config = dict(
    n_layer=10,
    d_model=160,
    n_head=2,
    n_kv_head=2,
    head_dim=64,
    d_mlp=640,
    vocab_size=4612,
    activation='tanh_gelu',
    norm='layernorm',
    norm_place='pre',
    norm_eps=1e-05,
    positions='learned',
    qk_norm=False,
    attn_scale=0.125,
    bias='all',
    tie_embeddings=True,
    parallel_block=False,
    init='trunc',
    init_std_qkv=0.0238,
    init_std_o=0.0,
    init_std_up=0.0238,
    init_std_down=0.0,
    optimizer='soap_variant',
    lr=0.00435,
    beta1=0.95,
    beta2=0.95,
    weight_decay=0.04,
    lr_head=0.00758,
    grad_clip=1.0,
    warmup_steps=200,
    schedule='wsd',
    decay_fraction=1.0,
    decay_shape='sqrt',
    final_lr_fraction=0.05,
    batch_tokens=32768,
    seq_len=256,
    doc_mask=True,
    train_tokens=146200000,
    steps=4462,
    dataset='wikipedia_en',
)
Each number is 128 + 32 x the weight over its row's rms, rounded and kept within 0 to 255. Layers, rows and columns count from 0. The size above them is the row's rms in percent of the matrix's.

# layer 2 attention key, 128x160, rms 0.0703, rows 96-117, columns 0-159
size [ 82  79  67  63  81  55  57  65  66  69  51  79  80  73  89  84  68  61  73  71  71  63]
[[119  78 148  59 102 123 136  80 143  82  76 152 106 110 106 103 130 114  83 102 156 148 159 137 190 123 154 140 168 103 136 145 151  83 151 112 182 133  61 132 164 124 114 166 153 180  84  95 155 150 138 143 117 115 133  84 147 106 156 151 167  80 103 139  80 104 110  87  90 133  87 134 180 125 147 111 121 138  95  68 141 103 121 182 143 136  66  70 133 158 117 173 126 148 149 108 120 149 110 111 170  78 103 126 115 169  66 151 150 148 104 115 111 160 122  59 154 109 105 185 128 110 139 127  96 119 180  43 118 129  99 148 183 126 134 105  83  91 102 141  85 108 139  95 119 168 141 119 137 140 141 181  85 142 161 101 233 150 154 146]
 [146 117 172  81  84  93 127 129 129 130 133 140 125 116 190 136 137 103 114 128 122 158 113  54 140 145  72  80 167 114 137 219  98 101  59 168 154 117 102 144  71 127 143  84  90 104 101 196 121 167 139 104 105 170 141 199 113 109 123 130  94  78 111 116 137 172 123 160 113 151 130 100 118 112 126 100 151  66  94 135 142 113 138 157 106 154 107  79 116 149 122 104 133 138 102  90 106 143 229  94 134 149  93 104  78  97  99 120  80 146 148 110  91 130 152 104 121 121  86 114 105 230 117 154 131 177 114  90 104 125 172 130 155 108 141 174 105 126  99 147 135 109 161 158 149 170 117  90 164  84 142 119  95 118 111 135 149 167  40 137]
 [104  88 125 133 102  85 118 145 115  85 139 205  75 163 173 126 119 208 149 102  94 205 131 105 141 125  69 121 156 108 119 119 142 108 146  70  99 108 105 148 117 111  81  73  95  66 134 140 140 103 146  92 144 128 132 190  98 138 163 132 112 130 169 159 190 122 102 193 129 146  96  90 102 178 159 120 155 104 174 103 152 149 143 155 149  83 170 115 133  66 144 137 105 125  93 121 125 147 198  64 162  90 102  99 129 139 168  95 137 140  81 169 124 101 158 126 113 187 110 188 104 144  97 139 117 134  85  80  99 116 159 164 136 130 128 113 130 142 126 102 133 143 153 142 117 200 133 110 136 131 134  72 115 149 130 170  88 162  82  52]
 [111 149  90 166 105 132 105 137 125 123 111 129 146 109 116 152 135 104  76 142  99  75 192 163 122 128 165 177  98  80 108  97 125 137 180 158 141 142 158 128 167 130 108 146 106 105 168 110  96  84 119 138 136 110  96  85 135 164 135 109 134 127 151 125 149  90 165 105 127 133 106 147 124  83 154  86 128 121 135 144 114 118  92  56 124 102 183 166 100 123  71 133  94 159  72 138 137 124   4 106 111  89 174 120 109  83 126 155 153 113 131 153 155 122  99 147 153  92 109  85 149  53 102 145 102 138 110 137 133 148  86  79  92 119 114  89 154 118 116 184 167 122   6 108 175  75 116 164  90 125 113 158 202 107 148  88  90 117 138 105]
 [147 113 109 114 155 168 138 123 137 122 105 129 108 104 141 158 202  86 101 139 137 158 152 181 130 145 114 109 131 152 135 107 135 161 154 146 151 158 149 129 106  79 152 140 158 197 218 102 117 139 223 128 120 145 104  43 123 123 137 124 104 147 100 114 117  82 179 103  46 135 123 155 160  19  94 133  91 159 142 113 118 106 147 145  88 152 105 192 138 175 117 143 133 148 177  76 154 126  95 196 163 180 120 138 122 203  77 136 146 196 134  86 125 118  98 136  99  86 157 129 136 105 109 124  99  99 141  91 154 147 133 112 135 158 141 173  72 167 148 118 127 116 117  84 108 111  84 152 132 136 131 109 131 133 131 100 160  83 141 170]
 [118 141 161  97 174 145 108  75 120 135 103 182 110  90 162 141 119  87 175 157  93 176 112 132 112 202 108 125 138 140 124 186 122 106  94 152 122 105 140 135  65 129 136 133 121 129 107 154 145 139 128  70 149 182  89 171 135 125 113 143  68  94 152 106 156  86 133 150 168 138 157 130 166 110 111 101 101 142  66 119 152 126 153 169 127 150  74  87 116  46 125  97 102 102 128 106 114 138 153 137 148 182 123 153 126 124 145 102 171 163 140  81 115 153 175  53  99 149 101 163 108 200  89 174 100 159 130 110  96 138 129 115 109 127 139 171 122 105 109 124  95 130 234 131 159 157 109  95 206 125 161  87  66  95 134 123  84 137  66 114]
 [130 179 139 110 115 175  77  84  90  85 107 153 178 122 162 106  74 208  95 103  94 172 143 132 105 109 160 185  94 118 148  98 135 108 132 133 144 120 177 164 133 148 109 157 142  83  99 145 167  76 151 169  98 130  95 205 143 110 113 160 169 107 123  62 124 177 193  75 170 119 132  73 121 107 159 119 139 174 144 128  99 138  97 132 130 161 116 201 122 167 177  80 115  78 142 134 123 102  80 129 109  74 147 153 141 131 172 124 112 163 131 157 145 126 184 188 106 123 120 132  98 126 126  93 185 135 118 195 161 135 158 105 142 105 123 119 175 177 126 107 107 107 128 102 118 126 147  94  84 174 148 177 113 170 109 144 168 169 147 160]
 [ 97  74 152  63 102  77  83 148 144 113 136 106 122 132  87 169  90  86 108  98 135 115 122 144 122 129  99 103  62 141 101 135 132 112 126 140 147 164 128 158  80 111  98  95 150 167 137 184 160 164 130 103 131 103 145 146 143  83 111  14  37 126 159 115 132 138 180 146  76 111 173  89 135 164 123 139 170  84 151 130  95 130 105 129 121 179 166 129 174  62 124  86 124 125 119 117 119 114  68 157  91 149 126 145  90 117 155 121 129 131 114 168 142 142 118 152 111 120 149 152  89 137 134 208 161 119 138 104 123 128 171 154 158 140 154  64 121 124 115 151 153 150  72 149 110  73 199  94 123 102  73 132 186 105 130 137  83  97 157 186]
 [ 69 126 165 112 130 135 188  60 195 123 111 175  70 129 161 130  89 207  92 128 164  99 119 107  81 158  89 149 141 185 143 119  77 103  82 124 149 130 117 108  95 157 139 127  86 158 161  99 106 135 121 117 198 135 159 150 161  46  82 136 150 106 145 102 143  97 136 127 165 183 138  91 167 154  89 138 104 115 131 125 134 165 160 137 120  92 148  98 128 102 144 118 163 128 128  78 127 137 140 104 122 148 107  87 135  96 149 100 161 174 108  97  64 138 158  69 114 147 112 135 136 139 111 171  98  91 119  79  86  97 128 175 127  81 182 156 133  87 133  85 161 139 173  95 138 106 110 109 224 100 164  80 164 104 104 155 128 112 111 108]
 [162 181 121 109 103 154 162 106 132 137 103 125 147  92 117 116 143 113  87 139 127  83 144 203 158  89 162 151  93 133 108 131 114 146 121 202 153 182 106 135 175 115 135 167 149 106 139 113 161  82 143 149 125 102 108  52 105 154 109 112 186 136 117 137 117 185 152 114 160 114 156 109 140 150 116 159  73 184 136 142 191 100 102  97 145 102 153 124 108 183 131 148 149  93 164 122 119 159 128 143 117  68 172 157  90 100 157 115 126 154 104  73  94 102  91 153 126  40 144  68 142 104 125 170 132 117 166 165 162 118  93 113 127 104  94 117 192 158  85 122 116 141  30 191  92 125  93 162 112 114  75 136 150  82 125  90 121 122 186 159]
 [206 138 178 100 168 162 158 143 133  93 145 109  79  61  94 101 125  88  78 100 165 112 104 127 193 131 128  38 131 128  91 162 128 122  38 111 133 147 150 112  89 101 177 172 125 120 132 140 138 140 189 161 128 118  95 143 150 111  83 110 129 115  50 105 127 188 115 143 109 110 181 167 135  90 148 217 117 141 100 117 114 146  99 154  90 142  90 158  65 130  91 128 107 134 162 121 124 150 132 146 116 156  73 120 123 161 142  82  61 162 131  94 103 182 108 118 127 137 134 144  96 174 158 166 112 159 119 117 140 143 181 104 149 112 168 139 141 157 132 120 144 194 187 149  93 112 112 121 162 123 175 100 103 112 128 149 145 148 118 171]
 [126 198 125 130 182 117  84 117 183  58 127 164  63 142 130 110 100 173 125 146 136 154 117 159  93 169 129 131  80 178 145 120  89 114 109 135  61  80 129 143 125 112  70 149 151 120 114 138 153 122 142  72 122 115 102 171 149  75 142 158 198 120 167  43  91 154  83 122 131 154 101 159 106 138 118 112 112 122 101 128 178 146 141 136 115 109 146 129 137  99 105 101 137 124 141 151  86 161 127 132 140 112  99 113 161 123 188 155 129 143 151 175 142 167 146  94 111 140 110 132 135 136  85 178  51 102  45  70  88 126 116 111 110 102 173 156 131  76 130  83  76 143 116 118 146 182 123  68 108 151 157 128 110 122 165 159  97 156 138  40]
 [125  92 129 141 121 140 115 145  89  85 100 107 169 170  50 104 153 107 100 100  91 105 130 159 124  61 163  91 146 137  86 165 119 164 119 121 182 141 132 115 143 137 152 108  95 121  78 169 119  96 191 125 140 111 134 133 125 119 132 106  88 126 118  67 124 125 200 145 129 154 133 178 110 150  94 181 130  80 135 121 100 155 106  99  92 128 154 133  68 179 101 126 125  97  87 120 103  97 115  97 126 155 133 103 168  56 184 163 135 174  88 163 154  59  69  91 167 125 149  74 110 124 101 169 227 113  89 105 146 126 145 144 114 154 123 106 144  90 141 107 138  94  99 121  59  73 149 180  83 155  99 132 134 182 115 136 105 143 168 116]
 [136 142 227 120 152 116  92 118 113 149 101 124 171 171 138 131 138 125 182  78 104 166 103 115 110 146 114 132 110 151 128 138 146 125 174 133 133 143 156  87 113 123 162 117 105 152 146 138 112  86 110 117 104 179  73 109 131 126 100  91  93 148 148 109 144 114 116 175 148  49 164 108 123  72 102 170 128  79 127 130 134 104  84 118  89 113 112 150 163 130  85 168 118 113 161 115  85 199 126 150  72 174 115 123 135  82 138 135 163 147 143 139 134 112 123 113 153 132  84 179 108 135 138 147 152 145 150  78 200 107 178 147 118 185 142 193  50 150 103 135 107 167 192 130 115 121 206 122 132 154  94 117 134 203 102 165 191 102  77 187]
 [135 132 129 122 136 133  86 146 161 110 123 190 104 164 194  99  86 123 151 130 122 145 113  81 151 158 144  93 150 155 172 149 105  64 113 131 154  78 116 129 112 146 148  85 101 139  92 198 115 180 127  52  98 143 140 166 116 105 108 127  89 127 164 100  84 143  83 196 135 144 113 110  98 143 107 152 194  85 114 102 115 136 127 145 160 125 113 113 119 113 144  95 155 113  96 153  97 145 195 115 152 189 107 108 160 129 166 142  77 162  91 181 170  96 193  98 150 200 121 125 104 178  92 129 140 146 112 101 103 105 144 153 137 112  98 112 156 110 156 105 153 100 180 134 170 176 172  82 194 133 148 108  87 147 151 156  58 173 106  71]
 [154 185 140 181  76 167 161 156  95 149 102  23 124 149 137 111 112 164 110  96 141 125 163 111 133 157 142 134 106  79 112 144 117 121 119 124 120 113 103 145 124 118 139  94 122 154 143 121 195  87  65 184 117 103  75  54 108 129 121 114 194 131 117 139 135 168 129 123 164  87 161  91 136 127 153 105 136 135 134 121  93 112  65 108 121  93  96 183 139  69  78 127 101 135 102 134 174 120 132 107 141 141 139 111 115  87 149 133 132 101 150 174  89 167 119 149 143  83 224 119 105  99 165  87  81 135 142  97  58 141 122 120 136  94 108  64 144 148 109 233 138 152 138  87 128 119  57 136 133 172  98 150 116 144 113 119  96 157 120 103]
 [124 138 130  87 118 107  48 155 121 107 103 154 127 106 113 136  75 122 142 137 130 151 177 123 185 167 125 154 183 106 164 109 169 217 120 100 115 124 177 167 131 168 130 109 193  93 101 121 118 137 114 150 146 142 148 144 112 130 190 130 125  60 155 171  89 151 110 117 131 122 111 102 109 140 162  89 105 129 166  98 152 111 145 146 120  64 125 144 157 109 186 185  88 164 161 120  99  81 105 132 134 138 187 142 147 131  95  99 152 137  99  68 147 178 152 136  86 119 123 108 182  71 161 127 101 150 140 145  70 167 111 109 150 135  66 129  89 143 105 155 140  96 139 157 100 156  99 173 115  73 100 196 101  93 132 171 190 155 130  53]
 [126 138 112 106 152 172 132  82 118 130 125 157 192 111  86 140 170  74 131 159  89 188 153 175 177 101 119  88 160 104 130 145 190 123 144  87 173 175 154 145 134 131 124 161 147 106 150 114 128 121 107 165  53 117 110 106  97 198 185  75 136  65 147 151 118 120 144 106  82 113 122 178  96  91 152 126 130 113 145 126 139  60 139 150 107 127 100 117  83 125  84 134  65 107 166 125 130 117 107 136 175 128 153 135 177  92 165 157 144 138  94 129 135  76 169 164 149 104  97  92 117 122 146 166 163 138 171 187 180 134 175  88 119 171  74 146 121 119 108 181 109  93  77 186  91  72 122 159 107 131  85 152 137 187 146 104 155 158 118 113]
 [114  89 140 134 144 118 142  77 132 126 164 172 145 133 166 115 155 124 129 140 172 122 127  64 171 148 101 155 115 119 175 117  80 106 145  95 159 107 138 136  96 141  95 140 118 111 118 147 140 146  96  87 129 159  96 164 155  99 115 143 118  71 135  88 130 148  55  91 153 106 113 117 145  76 132 108  88 127 116 161 164 153 152 134  80 101 154 157 171  68  85 130 117 155 131 179 137 111  44 148 149 160 196 142 136 126 130 115 105 123  89  83  92 141 169 126 168 129  99 167 127 163 134 139  82 175  72 191  45 138 159 108  83 102 149 134 142  94 125  97  80 130 124  99 186 140  91 165 171 109 148 120  66  64 134 130 136 168  45  63]
 [146 118  80 132 105  78 139  88 128 188 104 113 184 126  99 170 197 110  79 122  82 105 181 148 129 126 105 181 146  68 124 136 128 140  96 136  50 135  89 128  86 134 146  88 106  54 163  97 122 108 133 116 111 140 151 136 128 151 146 110  94 118 134 152 113 125 127 130 153 138 118 155 104 125 142 102  59 170 139 154 195 169 124  79 112 114  89 123 116 126 184 126 124 121  73 112 152  91 140  98  50  94 104  97 135 126 161 135 150  94 136 117 168 145 116 173 119  96 129 130 193 126 143 121  99 158 147 148  67 117  87 111 150 105  52 138  87  61  70 147 171 137 128 114  85 141  90 167 116 125  82 180 125 101  70 104 191 102 144  96]
 [111 105 164 117 107 121 141  87 144 123 127 109  96 193 108 125 112 110  67 115 133 108 129 104 130  78 101 151 144 112 167 106 129 153  71 145  87 111  89 155 135 118  59 166  98 142 151 141 127  66 135  93 118 134 141 103 119 166 127 137 112 154 112 156 137 125 133 118  83 136 122 152  95 120 117 241 104 118 157 128 161 130 129 122 134  82 127 191  87 188 145 136 198 133 115  97  94  50 101  83 119  68 135 145 109  34 111 194 134 108 124 103 131 129  96 141  97  70 128 137 118 142 149 154 147  98 138 113 146  92 175 168 156 158 116 141 164 123 133 156 174 112 130 168 127 119  77 218 104  67  90 119 151  80 103  96  82 135 186 134]
 [130 132 152  89 107 160 167 161  84  81 128 141 138 142 141  93 141  97 100 112 180 105 188 149 106 122  91 132  78 124 109 102 134 110 103 150 123 145 137  75 135 135 130 133 120 138 121 219 128  86 108  96 154 126 122  82  82  65 156  76 102 163 172  68 169 114 129 138 148 122 109 208 159 111 103 144 143 182  80 181 110 148  57  96 137 179 106 143 101 141  66 120 104 143 117 180 150 106 111 120  32 154 140 107  77 151 120 162 113 142 173 102 108 143 144 175 148 115 102 141  54 115  85 150 144 138 138  94 121  82 112 104 103 143 126 148  79 134 139 129  92 156  55 102 131 129 117  64 123 118 133 130 142 144  74  60 140 142 104 156]]
# layer 2 attention query, 128x160, rms 0.0753, rows 97-117, columns 0-159
size [ 57  68  54  83  51  60  61  52  59  61  54  69  63  71  65  71  54  70  60  65  64]
[[142  77 137 122  89  97  89 137 129 145 132  94 133 149  92 121 140 102 143 162  82 108  74  99 116 144 108 132 106 123 105  82 102 142 114 135  79 121 116  98 157 173 106 184 104 129 134  93 101  51 157 101 130  56 155 100  92 112 121 125 150 207 151 134  94 255 134 104  94  86 158  98 136 121 147 141 204 147 124 111 142 148  74 147 175  92 142 118 128  95 142 136 120 139 168  99 175 104 157 127  56  88 106 146 181 192 113 141  68 130 136 111  91 149 106 172 117 111 173 137 122 103  82 107 146 114 157  96 126 114 116 110 151 132 105 100 153 167 174 137 189  91 157 157 112 109 126 156 142 102  80 150 155 158 132 141  68 104 170 138]
 [184  81  90  78 134 111  72 109 149 155 132 152 160 121 198 108 118 108 131 175 122 148 157  83 139 114 123  60 130 169 128 181 113 126  80 101 125 128 170 131 112 142 139 182  95 133  92 124 145 179 122 138 136 177 125 131 145  72 166 111 125 119 118  63 126 168  99 175 137 136 122  78 103 157 149  92 116 157  90  97 173 156 174 117 112 144 107  84 110 146 113 102 145 162 133 129 131 131 190 113 144 109  56 132  70 160 124 112  57 140 153 138 150 143  91  81 102 127  88 119  94 220 129 180 168 154  80 113 140 126  99 105 114 169  97 162 116 139 102  87 128 141 101 163 104 139 149  37 131 163 129 109  81  99 169 149 165 178  97 101]
 [115 138 155 106  97 118 112 128 134 142 117 168 108 111 159  76 137 171 100 101 148 147 109 109 101  79 123 105 176 102 126 197 120  97  86 101  79  79 120 120 135 156  74 110 185 148 104 149 175 191 142 142 197 169 168 209 129 156 128 192 161 130 129 111 157  97 110 146 129 124 131 182 105  87 135 157 146 143 179 150 150 128 151 119  68 128 156 135  98 150 153 117  96 171 140  94 130  93 157 137 140 160  58  97  98 141  98 120 111 123 141 130  54 174 152 119  94 193 188 151  38 121 165 142 120 114 129 110 138 142 155 148 175 128 109 151 126 153  92  88 130 129 160 124 130 182 144 126 152 130 151 132  40 117 115 137 213 141  94 129]
 [131 150 146 155 119 119 147 172 112 105 105  58 135 130 109 141 164 121 139  81 148  89 115 160 135 154 158 181  82 129 137  69 108 111 159 121 115 128  73 100 150  66 112 158 165 150  91 120 189  77 121 116  84 101 126  99 120 178 156 121 100 189 161 190  86 113 216 123 106  98 130 148 119 102 133 192 125 110 172 155 125 122 106 113 159 124 107 173 133 131 130 160  92 100 140 133 205 132  98 142 121 107 165 124 100 101 122 180 215  97 107  98 100 146 114 174 138 128 172  73 141  46 167  96 123 114 177 142 112 145 120  99 111 133 155  93 148  75 128 133 139 116  97 119 159 101 128 198  67  91 114 151 123 118  74  87  96 113 155 110]
 [165 133 143 114 179 100 158 180 118  78 181 150 164 143 162 113 106 139 178 136 143  58  97 105 163 161  97  99  96 162 183  54 165 173 101 131 113 123  76  94 139 180 155 142  99 128 126 113 124  78 117 123  47 108 157  54  94 135 110 102 112 128 134 131 146 157  97  70 127 141 127 121 148 122 106 194 169 119  62 105 114 168  90 137 189 148 142  55 146 126 121  93 154 128 109 149  91 125 162 132  77  29 108 149 139 145 193 104  96 119 113 135 166  95 102 156 138 128 118 112 174 126  87  87 143 107 104 123 118  92 143 140 128 115 120 114 142 144 174 116 139 124 128 168  82 122 148  94  95 127  93 130 170 130 178 124  64 167 123 145]
 [128  98  79 131 185 170 111  98 139 108 119 201 162 104 183 102 123 130 130 129 107 177  95 157  99 136 114 142 173 129  90 114 117 152 131 117 188 144 120 131 125 126 147 121 113 161 119 107  72 122 119 108 143 208 147 122 115  92  86 142 142 134 122  88 128 133  46 121 140 129 151 151 160  85  64  58 169 160  96 143  55 133  82 122 120 171 169  97 192  72 100  65 177 130 175 110 111 106 144 151  88 203  83 151 162 111  83 124 161 101 125 139 140 105 156 117 178 143 126 114 135 180  70 159 161 114  77 125 135 111 137 151 122 138 164 131 111 105 148 119 108 132 114 133 133 138 156 135 102 160 144 144 146  66 180 162  84  79  72  79]
 [152 117 143 143 205 190  96  33 160 174 161 149 195 103 118  81 163  87 118 166 122 129 138  81 124 127 160  92 112 154 121 120 122 125 151 126 123 164 149  94 120 119 121 139 135 227 112 143 155 167  80 123 168 177 136 102 174 126 132 152 149  81 130 147 140 132 187 160 133 118 113 160 138  44 115 132 123 144  95  99 117 129 157 177  85  72 119 161  89 134  98 112  72 115 133 134 116 114 132 150 169  96 126 163  93 135 113 142  79  96 109 123 107  94 134  96 107 137 106 107 157 116 173  84 139 134 147 138 192 151 112  98  33 129 143 139 111 148 172 173 163 182 135 174 130 151  96  96 202 133 161 108 162 115 121 175 113 122 112 135]
 [127 143 142 174 130 137 169 113 124  87 117 110 152 169 114 152 157  66 122 125  96  76 147 150 121 149 125 129 157 169 164  91  68 143 160 107 143 171 103 129 123 155 121 134 124 115 168 128 153 175 106 151 133 151 156 177 113 108 126 153 147  92 108  78 160 114  94 151 124 182 147 178 112 152 164  74 115  97 114 151 163 147 140 128 134 135  99  49  99 201 102 105 148 150  64 168  49 112 191 118 168  13 144 177 156 163 116 114 137 101 135 157 196 105 107 173 146 107 162 107 144 118 100  55 117 117  64 135 117 138 136 139  88 168 137  62 118 120 136 138 112 129 135 160 100 117 117  91 116 137  97  98 111 154 159  88 142  63 165 148]
 [ 68 116 127 186 129 169 136 134 127 116  98  62 152 135  67 163 193 130 185 140  91 127 141 123 149 106 147 142 137  76 125 102 181 111 149 146 153 124  43 156 120  78 164  99 162 106 130 122 176 175 121 105 134 157 158  96 148 165 121 113 178 151 121 169 115 108 148 128 127  90 133 188 104 112 132  54 104 126 155 130 109 123 111  56 126 187 132 103 122 156 144 135 102 107 109 107 108 139  60 132 142 134 138 157 106 129  98 162 202 114 175 149 119 105 149 157 126 107  96  90 140 111 145  95 130  67 147 189 160 155 176 138  96 123 149 107  79 139 137 158  90 135 105  52 186  66 129 141 101 120 146 112 149 121 129  65  82  85 115  68]
 [109 149 136 167 166 131 149 133 105 103 115 109 141 123  53 171  88 102 164 135  98 108 115 143  89 151 134 182  91 151 117  16 159 153 197 152 141 134  99 125 170 120 150 118 145 123 168  89  90  81 133  99  83  68  94  25 147 133 110 105  90 154 135 130 157  95 149 103 137 137 116 126 179 115  92 159 132  94 120 166 114 135  83 141 157 138 131 111 140 111 149 132 173  98 103 152 152 131  89 139 102  89 175 161 142  96 118 155 177 108 112 120 160  90 146 178 141  57 106 108 215  66  84 110 138 147 133 135 116 104 155 128 129 123 143  88 148 125 138 174  98 117 123 142  95  97  95 175 126 142  75 160 180 176  98 103  76  95 141 105]
 [ 99  89 136 150 143 141 174  96 165 160 150 138  88 138 122 138 140 132 147 127 119  97 128 113 127 122 156  89 171  88 116 154 103  87  96 114 187 130 156 193 146 162 130 104  84  63 154 151 101 108  85 145 167  62 187 140 145 111 117 108  71  95 180 128 131 172 126 143 166 105 155 110 133 184 150  99 169 138 129 106 117 133 148 100 117 153  98 176 121 155  90 134 154 137  65 163 170  90 143 132  89 145 121 151 136 147 201 141 113 136 105 150 189 102 111 128 211 199 124 117 141 135  77 121 186 135 142 167  97 100 131 184 165  97 170 143 164 125  67 131  62  70 116 139 124 136 178 152 165 109 170 148 152 137 144  98  95 191  89 101]
 [154 165  95 103 117  47 160 125 101 137  85 127  81 108 184 151  63 155 144 150 122 153 110 118 249 180 107 151  78 139 169 135 152 166 113 140 169 188 127 124 137  76 132 144  85 119 123 138 104 142 159 138  92 189 156 159 131 153 124 133 110 147 103 144 138  67 161  87 109 151  85 172 143 120 157 116 148 103 155  96 158 112 113 166 103 174 121 193 122 105  70 136 146 124 202 137 137 107 132 182 135 140  81 133 127 174 129 138 182 150 122 125 132 124 149 140 101 104 161 201 119 153  99 117  80  94 130 109 100 144  72  97 175 131 110 150 143 143 117 118  70 166 199 100 173 119 129  87  83 103 135 107 127 142 128 131 164 107 115  90]
 [ 95 152 100 129 157 152 198 122 138 165  91  85 130 177  95  86 145 144 139 149 167 106  90 109 141 151 129 128  93 163 110 124 104 155 148 104  98 155 150  95  77 101 148 114  82 172 128  95 211 120 119 198 117 132 107 134  48 177 139 122 113 160 160 150 117 188 133 142 113 103 167 153 110 152 152 188  97 143 126 134  58 111 151 153  96  67 100 175 166  82 110 132 106 110 131  84 163 114 114 159 126 115 154 120  84 140 123 141 129 105 117  91  61 175 124  86  82 154 148 100 129 103 209  74  43 162 153 144  81 108 150 100 126 133 120 120 117 132 163 128 124 153 120 108 127 106 130 146 118 124 136 112  85  84 105  31 135 171 145 148]
 [181 112 143  74 126  98 145 171 124 121 170 151 123  71 189 122 113 140 128 144 132 147 102 126 144 150  67 106 119 140 121 201 119 162  70  87 107 145 119 131 114 158 116 156  67 137 136 103  80 127 123 158  85 203 134 145 132  61 139 104  77 107  96  87 146 158 130 120 133 150 117  90 152 140 155  73 119 148  50  84 126 104 142 134 147 143 106 106 149 110  99  92 141 182 141 126 117  93 188 136  97 103  97 125 125 153 126  76  89 141 172 133 132 132 136 112 133 173  74 223 119 233 114 118 148 135  48  89  98 123 109 136 194 111 128 174 151 104 125  74 134 158 115 144 111 125 140  79  99 100 159 122 129 146 142 157 123 105 100 173]
 [121 101 142  93 114 137 124 116 174 183 186 142 140 120 148 171 137 119 175 126 110 141 118 105  99  37 137 128 166  84 153 118 188  87 106  98 139 127 124 130 158 203 124 132 122  88  80 126 107 148 154 110  74 191 165 143 164  96  99 152 115 147  68 120 115 125 145 147 171 136  86 210 106 105  99 130 134 125 126 144 164 129  89 149 180 112 174 140 111 113 107 160 106 107 112 111 146  80 118 115 112 117 139 127 174 163 108 145 130 147 130 118 129  75 213 134 132 190 141 118 138 113  50 198 191 110 119 109 181 132 196 100 156 137  98 167 153  94  90 104  69  95  75 169 150 133 126 157  94 108  99 145 166 144 151 139  85  96 151 145]
 [155 117 154 144  87 130  92 117 157 170 147 206  95 120 168 160 151 116 188 130 116 135 126  92  77 133 134  73 145 138 141 139  77 131 182 133 104  76 136 140 125 142 121 134 155 105 103 137  75 141 115  76 114  89 114 113 170 129  95 152  98  94 108 159 110 130 179 126 136 125 141  97 116 113 111 201 185  97  90  85 157 108 143 156 109 162 127  87 143  75 129 127 106 131  61 148 191 153 118  76  90 126  70 112 146 189 131 110  91  80 126 147 154  59 148 113 150 165 105 131 166 132  61 168 167 149 105 113 178 144 139 121  65 124 112 148 110 133 156 126 131 155 127 180  89 140 163  79 182 159  99  88 106 165 186 169 104 146 157 194]
 [ 96 133  99 160 108 185 142 171 124 157 145  79 151 157 131  66 113 135 153 108 142 101 146  94 102 113 131  98 113 165 107 164 198 146 130 133 119 162 102 117 123  69 192 121 156 138 134 160 177 145 171 159 134 120  56 122 114 169 162 157 136 148 157 191  82 137 134 100 128  94 125 172  98 142 140 170 118 104 147 118 118 124 127 127  88  86 124 139 145  75 194 175 117  91 157  98 179 159 159 158  94 157 111 156  20 103 123 151 175  87 126  95 145 111 124 109 116 115 160  70 166 118 194 162 108 150 168 158 100 130 146 108 177  91  67 128 100 161 122 208 138 117 139 129 166  97  99 145  86 133 168  62 113 111 129 120 161 105 118 112]
 [137 161 131 167 146 171 142 120 164 115 131 158 194 133 136 141 113 170 163 126 114 131 109 100 124 146 139  91 135  99 142 123 181 172 107 150  92 110  90 106 125 140  96 146  70  84  75 148 111 109 123 116 100 135 177 130  36 113  94 164 147 161 120  95 173 160  44 109 154 166 114 147 175 106 161 112 140 124  68 180  71 182 112 109 139 113 160  35 137  78 189 129 159 124  77  70 129  89 156 111 107  57 118 124 139  90 152 136  88 125 127 160 141 127 172 168 154 122 125 120 173 108 121 109 195 119  98  70 103 101 106 121 132 153 162 122  83 114 148 136 140  67 151 100 125 148 145 140 134 151 156  86 127 137 196 154  85 135  92 142]
 [145 122 147 167 140  96 111 117 117 152 157  87 151 115 130 164 125 140 175 171  94 152 139  96 140 136 125  93 150 125 133 120 116 178 116 178 154 105 170 118 185 142  92 116 133 117 151 106 166 110  94  98 127 111  96 142 128 117  92 183 174  57 155 127  71 159 150 129 118 126 132  54 129 136 122 112  97 133 178 125 160 180 135 122 159 111 113  76 110  78 106 143 187 126 111 175 160 151 146 111 158 161 114 145 143 187 155  75 154 146 146 116 176 117 105  38 129 155  93 144 110 169 138 167 109 115 180 160 119 142 127 134  87  59 151 103 109 123 131 173 171  74 143 118 141 162 122   0 203 123 107 107 136 164 165 178 127 156 170 132]
 [ 82  97 136 182  92 123 103 128 165 118  92 115 131 129 113 200 174 246 176 131  98 183 133 138 131 170 130  94 162 144 167 140  94 164 156 122 201 141 105 111 142  82 169 142 145 138 150  97 161 191 114 114 176 157 156 115 110 152 141 159 132 187 120 172 123  76 175  89  83 138 180 102 131 156 103 127 138 117 138  94 119 140 162  91 100 179 131  68 150 120  84 162 145 140 142 122  88 104 161 161 149 159 122 171  95 126  79 141 152 110 170 130 130 137 112  67 113 120 116 160 124 184 164 107 120 109 123  92  88 181 181 108 102 108 145  99  91  87 138 148  82  93  94  92  83 118 134 116 162 121 126  78 152 143 147 138 161  69 118 122]
 [123 155 111 154 196 110 143 149 162 183 119 149 127  85 118 165  83 139 155 181  90 147  89 163 140 155 121 149 173 167 155 131 175 171 137 155 134 150  92 117 131 122 150 120 175  90 128 121 112 128  57 135  99 154 148 135  61 103  72 126 128  95 102 162 168 133 155 119 112 110 199  95 162 116  61 148 124 130  95 127 117 124  97 123 119  83 178 145 126  33 145  93 150 126  69  66  99 102 133 126 135 117 138 168 173 125 187 104 120 109  78 170 139 140 160 130 125 139 134  60 176  91 149  20  84 139 107 158 102 161 130 142 103  89 143  89  68 104 135 162 144 127 131 120 133 173 168 121 134 128 107 133 156 130 173 147  96 124 153  81]]